From a checkpoint of a small transformer trained on Wikipedia: 5 heads of 128, vocabulary 32768.
Each number is 200 + 40 x the weight over its row's rms, rounded and kept within 0 to 999. Layers, rows and columns count from 0. The size before them is the row's rms in percent of the matrix's.

# o: layer 5 attention output (transposed), 640x640, rms 0.0245, rows 363-366, columns 0-159
# v: layer 5 attention value, 640x640, rms 0.0275, rows 364-367, columns 0-159
o363,100,199,212,181,190,227,169,153,178,164,221,202,206,200,184,238,165,237,195,172,164,185,0,200,250,153,225,180,192,132,155,209,228,184,176,224,206,215,152,235,188,104,179,281,180,278,161,216,232,225,229,44,166,165,282,172,188,199,227,165,200,236,217,178,219,119,132,243,252,198,203,265,203,166,214,186,200,181,180,202,225,194,251,181,183,205,161,195,225,263,226,219,204,234,255,187,238,188,137,230,215,274,199,242,221,168,213,149,227,223,221,246,306,189,185,150,259,187,168,179,225,227,230,212,237,190,146,167,207,121,170,218,149,194,224,279,182,242,255,207,245,137,193,130,167,164,182,229,162,189,252,235,213,202,214,144,152,196,253,219,165
v364,098,144,152,175,134,242,248,165,236,179,185,143,170,208,193,192,183,262,215,175,167,145,210,237,219,242,233,194,216,199,212,225,226,203,146,130,137,243,221,147,198,177,215,257,155,151,187,205,200,191,161,186,238,186,221,256,188,224,161,123,199,204,184,162,146,168,278,133,162,148,200,180,183,190,110,142,247,164,198,161,192,180,165,167,235,228,172,184,112,154,176,234,190,241,240,216,161,207,181,180,138,246,163,201,210,186,189,238,190,234,221,183,194,185,186,182,207,227,172,213,109,241,262,213,206,212,245,244,187,190,219,169,244,152,167,130,216,275,165,264,203,223,245,174,242,271,220,179,246,191,138,168,272,162,233,188,215,142,210,194,211
o364,095,161,189,162,222,233,226,143,138,258,192,257,197,195,166,197,244,114,175,191,168,282,218,166,273,208,258,212,255,127,242,202,214,204,210,155,203,267,212,268,193,213,227,223,172,183,149,214,181,258,181,226,206,197,191,224,210,190,163,194,156,153,205,178,206,187,164,226,129,201,198,260,193,211,218,248,158,147,201,210,160,228,182,158,211,157,165,219,199,178,197,248,181,238,246,238,208,154,150,164,191,274,163,213,178,168,205,186,217,163,232,218,239,219,95,251,227,168,245,162,199,291,247,133,268,231,252,197,262,166,214,190,215,122,207,134,201,182,174,139,239,181,189,200,230,279,296,171,224,232,181,248,246,179,234,157,195,269,219,196,198
v365,095,199,128,199,148,226,183,193,171,190,183,193,163,232,213,202,241,177,101,253,138,298,189,202,229,204,233,203,174,194,285,205,177,264,245,204,155,173,198,193,245,203,224,179,223,202,202,156,187,133,196,184,169,225,247,140,247,197,230,276,197,191,239,164,161,285,241,204,184,244,201,190,167,236,176,271,226,297,260,250,212,164,200,167,274,255,221,209,251,258,256,138,136,286,199,216,151,177,240,183,207,212,178,202,236,235,205,225,168,205,79,170,163,179,149,110,196,186,221,204,160,163,176,194,183,129,142,87,205,237,208,195,227,252,206,175,179,262,191,213,200,252,223,129,198,106,103,221,276,224,165,181,144,264,230,138,190,220,242,192,245
o365,094,215,189,190,232,184,235,204,167,243,178,199,177,231,238,248,167,211,211,231,118,188,214,228,181,202,215,246,217,149,221,304,236,255,206,230,168,233,193,245,148,101,158,213,254,195,223,227,236,229,223,162,229,202,202,265,230,103,193,165,203,151,189,180,220,171,228,192,177,219,254,158,255,169,162,165,233,188,219,219,262,160,187,151,192,154,171,227,275,109,148,186,265,163,229,179,203,169,152,226,191,239,270,234,234,268,208,188,178,148,231,233,176,213,184,229,246,211,150,244,164,199,177,194,182,168,193,196,143,229,220,204,128,181,187,202,191,166,164,251,232,164,223,184,167,208,215,161,171,238,250,297,191,181,240,173,205,199,235,214,151
v366,109,241,164,193,189,134,196,164,210,278,168,213,179,219,230,224,256,218,176,132,223,145,201,289,142,95,284,144,132,196,238,161,189,197,150,222,241,194,251,172,236,220,237,224,231,250,217,202,228,226,207,185,201,176,227,218,184,227,210,221,201,211,202,182,145,255,150,164,189,185,173,222,171,221,165,113,174,296,217,251,288,147,141,222,283,142,204,185,165,257,157,124,165,177,170,154,147,179,188,163,214,275,181,218,222,272,261,165,222,206,166,262,188,222,180,206,103,158,150,241,132,164,282,230,175,251,229,216,225,222,225,223,171,161,189,125,173,143,214,240,179,158,218,140,219,192,201,185,189,238,92,175,162,241,205,128,204,199,307,187,206
o366,109,179,203,192,187,217,158,118,224,217,156,284,178,264,170,205,128,215,167,162,204,284,117,298,162,269,204,150,174,117,175,128,269,164,177,215,192,225,225,219,168,162,154,223,216,246,196,232,215,179,210,147,194,170,182,149,185,242,182,243,206,227,198,198,187,178,196,208,284,191,217,189,199,205,257,213,171,246,252,202,145,216,223,219,232,143,183,107,166,162,199,238,46,228,178,242,183,197,124,189,173,232,222,258,221,202,160,201,202,179,222,265,237,179,190,190,205,206,200,207,169,219,240,201,194,226,175,166,164,242,209,220,162,196,132,234,214,180,172,219,196,148,202,128,177,144,194,230,164,253,181,190,223,239,226,114,201,168,198,218,123
v367,099,195,168,168,217,196,175,114,248,198,250,214,212,200,139,190,271,226,190,168,217,220,155,149,136,136,238,200,176,177,187,154,204,206,216,253,201,190,179,169,150,149,247,180,229,213,155,220,138,204,120,121,125,227,223,208,273,283,221,178,222,196,202,247,194,163,191,239,229,196,221,203,223,217,161,234,238,223,217,238,253,256,211,219,240,164,230,273,242,211,233,170,185,211,231,244,89,162,218,161,156,282,200,142,186,193,250,144,164,175,227,160,194,228,172,128,191,235,241,271,242,144,185,205,179,235,287,267,274,218,296,228,174,212,213,196,214,252,233,205,109,289,191,180,189,188,201,214,104,202,233,255,195,136,196,205,262,166,207,199,162